python train.py --num_hidden_layers=13 --hidden_size=640 --num_attention_heads=10 --num_key_value_heads=10 --head_dim=64 --intermediate_size=2560 --vocab_size=21941 --hidden_act="gelu" --norm="layernorm" --norm_place="pre" --norm_eps=1e-06 --positions="learned" --qk_norm=true --attn_scale=0.125 --bias="none" --tie_word_embeddings=true --parallel_block=false --init="normal" --init_std_qkv=0.0139 --init_std_o=0.0 --init_std_up=0.0139 --init_std_down=0.0 --optimizer="soap_variant" --learning_rate=0.00541 --beta1=0.95 --beta2=0.99 --weight_decay=0.051 --lr_head=0.00539 --warmup_steps=78 --schedule="wsd" --decay_fraction=0.646 --decay_shape="linear" --final_lr_fraction=0.0 --batch_tokens=[131072, 262144, 393216] --max_seq_len=1024 --doc_mask=true --train_tokens=623900000 --max_steps=2667 --dataset="wikipedia_en"
Each number is 500 + 40 x the weight over the matrix's rms, rounded and kept within 0 to 999. Layers, rows and columns count from 0. Numbers have three digits each.

# layer 3 MLP down (transposed), 2560x640, rms 0.162, rows 1212-1232, columns 320-479
472552541488536504545486560481519497471538513508528477413437414468520520502565462502475538537507516422487498566548475502488523455327522467535522574449510518445473521528483479501531465441438493545537501538483450568503452438454557460468511569491527502502518442474530526497437499551481560475508573487562525512535518542556550455543499486544468467497447493515542534499489475496531506520392513591515548429487497456494509497524527586536565527475530521523496542515521516389494481497546465
600448541444514537499517454510489480534503533499468517543469539516420496517465500496521525507511484486540457497496482555552480508454444545437537472491508562533511488481520477496500456491485467493511483484492491525483460483466454430539485543519526507480555555461480560448436499524450427437509547513537507585561575520505515506555527491493530470486498564463524471471528443520534461541499525531482490597474501442572534470436529525461540517475627474495510465445515505543486477528453473
623503560485531484478474435524566442439525487537620547474466521580545545535454456438513511492526499506490483627414568406568494452519533469511518535516542474450499482493514493448446526481502447485608495495467485447499532446532506506521479468451542509506463484488483512509530459462581478557571521568510442528480472578497467460442529464437475610487478513446492503490476495550448503510554468486527491470499501516497415540516457506481504470468507530491430533531528490581523545539594459
539552540553467557463537422536489581467521386544509511468469524527435510521513489464483476501506489480511399496436435472465467538469495444504508553497566529473543402546569540503471464462454439531518526493427549481437531491567475326530494502508464486471503465514508454466525507542536566493465502453451480448489513474476493525619518443440481516513467525505492552461554493503477546539449473548494489467518531445380521428590587446545576565516514474525411561556496532492560510514517561
465524475482537414487492490528552442534542524493493493500496471467550483551463452495459549482520494488483477518484448563528467572451441535454561523452503554411516537483540529518437487512535528535483541534524582524521541490454506516528509565518504507508494473454534479434539439492472512489519537433497500512523523532472469451519544468531491505508502504487574503524501447511483507551488502523482577443536454459495512456523490446494567447511516480513499457590482442466439494480542470
518466448446568471473468503509494520552465491517522512537483467536562474476570567495490534517431578500489436588507451529455460566558501499474516413545522459442551520457501480567509545482526524455473459490497535504519494514548465548494536543543524537587537483494503503490520428462478489509463531498523465440545554471503521547550420438534530539491440535471503559451513524540579463497495433528412519485523548503443503509528479509534522543480463492525504461442459447465452527435458466
432577408461490487497533503442455441465449445509545449485453496452468481490490471491509501470519502461517472518515499555546499532485476533472553498506508481505555462472470483469511491523517509451500583469475585484502492537489464494520539479582475494528504468533451441450515490453410501489516498436513547484525483516556543537445534478526538558472519475501519478514540566486467503470498465489483502462476588431415508534450429529463438463511504544584479470521531465544461521471502468
497561529502467471548492560485485503458521514524517579470524488455556546521485618597476546535472499544477529502532412587509446452486408504485519490531519479529555534422556538448537462488476540520481580459592590540525589584553481495491477465524445508473506526442524515522407515511483462452474532486482444530474474547467478521493466513472486539502428533551470432445531459478462530498549426482439553475555549487494521463508494536420460569557454514462488551493502501492453557467503472
529415464524493447557504491632453468543499555476526482536533454487447500516501457445481502552506573495476485520524483490504434513481486458466524465515502445493538459607474440473509538499413503509494558501560481550457521508453509506514576512511525495489527534509509557468531492572558514447499522497521482396529558537460518479499527493529408438550459520491403563509508513530536433453573498465489460497495408427511438481494454468532494506509504470509505514514541518527555524409570657
517473518486517479509530474510467503466560491486521497519530507488557549420462438467508470515528487512462506508481433512535507425531473473461482507451558529502491501474599514446494531439519517475491490476512538546467504427503579454503524524497513556497464457552471480525462514590527473482457500534475502458437466465551512451496450449465515535501443522489505515469539490538499487462542467532469473481563523518457496498505546488496503476510501535538516492499469551486549465506517487
511419572485467427531460513537473411505484575530415546494516557471408444509492510474509494462479485524490452430438453536463517508469469530453437504485589556479540431461537482498585511519478550512463502459504405583502443516458471476508483486470552536484494495465549501463433525479499478511530497423509423507482460517563482454517552496521509515536479507473544535451481524495557488530504533515425558443446469570490498518537521466561464501548473466500491529504521503480545532568500548
534471508503482486497531408537510500522496496469455531493415557487520545465518482521438589520479515515531413491502427471474495449520495554498612523564493541460518530441498396470497498464528465486520541499561472501472453528429521515427423526501495523514477476489479463450480511363513496477491468505473449535487561496546485445600499448533484515483529520559510498529488549506495485508506465525529464511438543483476423537496428481497535536486527472537486499532568524497554455518508518
486489518535589536514544503496476481504473479491485491525506492543605459464496508518568496519483445489546509547506527494462498494551499467535546523529523483596489509473492467518496518478528512489483508521458498491496504475497487540542493585521526557483525583528496491512528506506498443526479539519487480538562520559437551490508488485490503486532454536531511463571522479467530547510477569523526459560450457505506457532482502514533510476525488459488456457490454508502473434473539526
470505553490533453476538478505484517418527588492494519530475490499508523466515430545518435527489463493522487459471535512566530504467516501510538493502510533410518509543531521524488500543485491533458443515514453560529545532501537494481458505447465578445506491484553473514494550535484415464513482474519560405528526496588532486509535495516474526550461472486525470525480494432448502483524525517439490479431512446460539516498509508528497517528502526559434530516526500424525514529461474
550543501462519537483511528466469495508469489469475446487516466531533446452524518557435543510558522484580499462461572479433440575554498433533494517478502492557514552500510502502474532555570495448510525485533475518491476447571537601508522438474501572499578517496456473549509458532511504491510443574471535450494524411563448477476501497481503488540498480581519542539479455529533429463472494492531527473511509438521505541572493554497483480554503477535476539521478491480540538515518513
533531615449525576508444494498431544559572469531593520460485492487498494520505513523527504461481464486495452533503496471542466486497535508559483512517542482483567494499501515588515501433468479558456516488492494500437577467460507449441549444466506543512496453462436541493598479503578473526523515557457502513510511504447475480513526479516463456522473486469509564506555514479564539499485510462497528464535561507455433504556396526509584486468522529513528467508473510513451526429523489
454438467504500555465487522442474471513515530488513534468547459505507492493520509619579507479412503525508546497562448467508433471496490543486477532521537509511469529511451535528468533511434494433522473536523498468510504510469482482556487489592463538496496499480515524519484554528504515497510511568556504494470503543472480498502441496483512539520478484426437454488517530611485534569506494528548521535485514554457537523517493521512498510499499477443546529546470471547555501460476465
518493481459500529560529491468535502520519428543473524497461522502519473479539508454508538562498485547475475419510461510448488506511473546471579490450447464568538511495461514583460522460510531567490498518532471405471489517489464500499574493504485529466456485534514484515467482487506494562511438496399518500517556465546505512497578467506458515598515539478536456462502501509532518497509501506516455428480465518507522454608518475562462402490507496439444505520459488539469483426531478
513479479538421486569517437481460499525443504533562415540478511466505460558523500488473477454506510531494459459521478539490506523500492461489536462493497483466467444491568541461525502450459544506439475478533520564609462504477514482480557467545511427545510454484497480532462578537452494472536463563400490530543468437461558461491492493517479517538453528549570480449529606534510445532470450519439415486566472512598573504500442498505459532419519465509497466548511507561505495446473494
514522423545566529486476466538567431512467505504489512483498537567514523481509517482493500506494500488453478458494507521488512500479545426506474499468499554498478493436458480493519487554564519461507497508561506428479533518537483526452474499490496522456502503509484429493504489494471512515502492464505500499437524445527492478433487553575503527483541502487523481530407474542531491470511506485525462477507469577504473509474520492518547455523519473447478517494571473506515550579480467
494455513472527571520487512458526447503482630476514585579504501459547510484577530404511508518465423404449481475489578536417477597516491486624526515487429489513547535568455518553520444559469402494542536479487495564550568522535470479456497474554547501571529462529479555502442576427513558421451479545483472546490490470518515450448546402463502519527512509576396496564553497529444482454517416496479492507380525528564460481374433466483518529429508496422522494389456471527571551513508436
# layer 3 MLP up, 2560x640, rms 0.167, rows 1213-1232, columns 320-479
489450551602495504548466572481508507493497524473517434472476492505511520495504551507516490456538453463484454527488457492506508503504460560491480449433468531476476503547501557423513517510526482498522479519505439539525532485487478510474479449415547471454498448444492505571480518518558507451482532465507489495556458419526522510461535473523427427473517488437513527529470505562504551496438492482493472490493451472471516508471513471538515509587484552501522454522444557423491400516533490
421513529512472431507521459514496510511550520512467469581566481569481536499443468455534505488507441520570502447515475499466463487455490487488510459483507518447420526539534437447484416521503448581451517471435512479549551525435507521489569461510481513568416499486508494491489462519416537521452463492442471501452504530512542486529499520470487562485455489534520537494462522491476457516482532558471521538545481522557500425447534544549553497486464465554587467536482499515547484499501506
595569511495442503504548529472505552557444498476474448504419560510523426467498526580505571478465569503527456558469490524471468490484510574560496560523476537483447497508550464509446449486511528598467568610532547470527469487594535586561472536425473519478418475563520514432442597490552410473544533430457467413391512534537491423575593480501562467462556520475479478448530514506493511435483445494450494515445549532445467477577482520475435479500449447538508465478541534479490484521542554
514467538482528524506527538498471490494541540508515509509527476548456539558518443473461486462473531497542527565534525518446454569404540479519532580491438466543519508574564516510445496546488436456498481546506452489516493469485446499554542507541494484558468536450528451539500474488499514465579485428465439453507460567509482504489498536585473451534533518491544517493531494513539448516459478515482511525539497478514517473479504519475528491496481464526494463525486526543466501481544552
515444536507462493559447513528466548499507520473495515483465580481463491519565535513525525508471472498500497482481571479515481469499549499518468435457504549594471502524487429438487481532433569499494454464495486534482549516484523533518469534530540522513499477501493472520507490433513495457460484532500545520535385462462485583554524486423567402555484499408587447463445490486539589507477504513507599513538470485485566489565456508502488527486492490455496449456468451518561502510509539
515514487504480508446480529478519522491507482507505558501532551492545538490453510522455503504517522456528527500524524550517512501530545498467462440504485501498498513487534511532496451498479482524534524464468509474486494530458488487494470565501491504451564467533500476484489479556504499520576466534513502490533507475562508494523477494552489545496497497535493488542524460498517448531493491507531457487506512503449517520500483514469477514544477546459517580507489521468508520532491442
471533602470502509490508534467481444531545483550480563529569478428493419470514523486495486567565457469540496468526406484527493520427418454454522491486609519540465518516560464561516465545471518491514563553502534406515509581551512554549453468469525511489507531503490464440544554496497514484479577492419515494399512507448477554550487425432443501464491503616487479482513542454366504479519516516562440522591499533444541516460476463580480540508492460462496480484455541502496472443513501
550421592499527440513533566443474509518415479495528460512470538449426484428509510476487562445450561525450550513471549489516490506478525509494542523504536478458514499461408503496539503540534532492493489570434527539500482446519487429457523442535478448507442543469449454603498514479400506451559402495485522512496472467594515483521463467457541474570488439445546447528604475546545591435497496449452555538522473499526537501542461495408487444560409589520443447495538537504422530459510441
493540501495553507496576525492454556474480507468518466491478475550556409471466508474493519457508491514525496476527431512546502495536488507475548452501515469513520445546571520469461483517426457497547451445503520497493509415520503475472540563494448490514472541521472507493460504560525566484506462504548527454471487539538486511519490502483531488491455517464467523432475467493504518495516506461489537513523518589536460493462525480464502519575471472525449516452420604491533495531515496
509513502498439445544448564515493554528462550493551528499471537449497521420522536485461469540484512481553492433496532551515463469522502537491475531466509555494451457525527524511496526548487539459538577499449443619479515443469531504509517508468557436484503471492517520508502496530413465549598436408467514482510462483472487434540463539535453480512506534517537473494504521495479463496485538596481507431476432401512517526534581551531460436448495467524494532504575534482471571490529479
516532521498505536509531404471394572531506493464468479425466459425551506467509435501440539549538532477540403511533489496529513526541512468528508506518510496492487473566490496461534494462561537499481506540538436485556479542472498537501524499452501502509485530512525503505511469484517435481473479463437454439472507512508577515492479463455466469515497552456520432527436536491493494526474461515535435439518486491509526492509500479527506470519523513466478522539535489559533523494533481
493465509512556497551446478494503504449421441446471454533516485469512397519399537529513504485471500537461450384534571524488421481542479436479500509474472483536478545565499476502494447508531461476485514489514525477482432490505508516497508483520550464478484505446498480462500541483556467507483456463499452468474546524460481434525492521517540509452557535462502486503531516448497456538491484525519474541535520483469509517495539508498495485530476514487519450460475452480447466525479575
504574477533431459506444524534517528532520460495503392431465485481508503464476533496529564485537511511518443485564584462477529484511503487527454487558480528541462452557532545479511510456525451516524455486465488530541516507434512531461475474513479466555527440472529536518510502558498493477478488494492537420499520508513486434475507472514474521503532414467465558508540560488479410555460547559406571476503463558435434430442465517455508525445500472554464504444513508536516553519531497
523510562476494493602498471440530480455502501511492482417459549500472559538473519529464505482465538446520434492473440478468487479532495463507515464510523454523526504455560493552505536508526536485512490484553567504513566522473448513541435511517508500498495496467486507512523533576515498492476543494521516484493509485457483448495489551494504503541454524473523489495501460553507517492541477505469474529443460534495554464482472485525511487593456478517506463470496516432572459422464558
480519466500512520575538478519482489527557513537500459511509500480499495521457562534505528536506547484454467477523473494500472484452536464501505506542531455516519488441468508550460484538495445460450494461490465489457513524490499608453493457519461492520446459483498468469518445497506521506481455478435517461463524429454545593500545496534522457442534450529436505496513564501484596528475486557477511506549474540544509473501463514481494469496496561403534535487513543534484525453496521
533487514551526528464554515493505517502508469573519509498532517493447459455472448480529501495455450498495434511550497503498503518446544505482499453504535477485450560524513541473487482600490501463446499493546492539495461512498516539492558524490498507474500481501512499492508482470457452491451512493445480554492515527458524564538507485509505444504434525470488509487519433540487527466523479474498519503497520488462508509441486496537570545526494467538499469522531447518525488541512472
445498453569482552528543454463496488477513511513491523481479519474513468493517456459489408459460480473460487472550460500503553492511485547485523461495500529544521459491546493482505562462513474480487478518500506509501482503460548493529486460501501434517548487561499534498465529509556526494515468600551507526487480489548474466521465479523492501510445503488473417465471469452478553506504506531492531471486473504520474523533549456521480559528548489524514509473488546549463451541526514
457479554473452495457549533521530507480518497473481547569425482463500519526450431461508468448422455546494506450499477514492469506500482511471454472454513453535518477460527525548493512422515514475501442557515484474459573464540494527501548505485523475490488460541506536558537580539537498460462489481460517453531524480499473524521589479538538438494474451455545506541515540528572471511478510571500420494497544573442517504467469500481492433476528507475466508532537462461487505456455541
561582499573523540570540486455487493489511500527500443522526475494504539476463487522405521443458475458418454519449608535433499490551573474479478504499544515459521474573475497534423513523531554468532550562437554502474464528496494419521496521533472462559545526458424467487477495529513579482530473526497488523432525531551514499467469463497505497523519472513502497451553471498503527448577542537512501514481471471483463577468401392608445584486526532486416493503487501491475480500498542
468545617499540472449509487534443501498459458573483418418403533502579374447556477452488443559514496498414552487537544621516401519545506592415450327514465611432539526514482473464563452385566626432534580521504522483519511561490484431450459521432460462560504362509468525393412481533526483506499428478587412566440456462513539478639566399487352414415548562472450421486661534422474467519419512436498530433483328525524550543498479502542416441438554530563472500575534433518459590429598473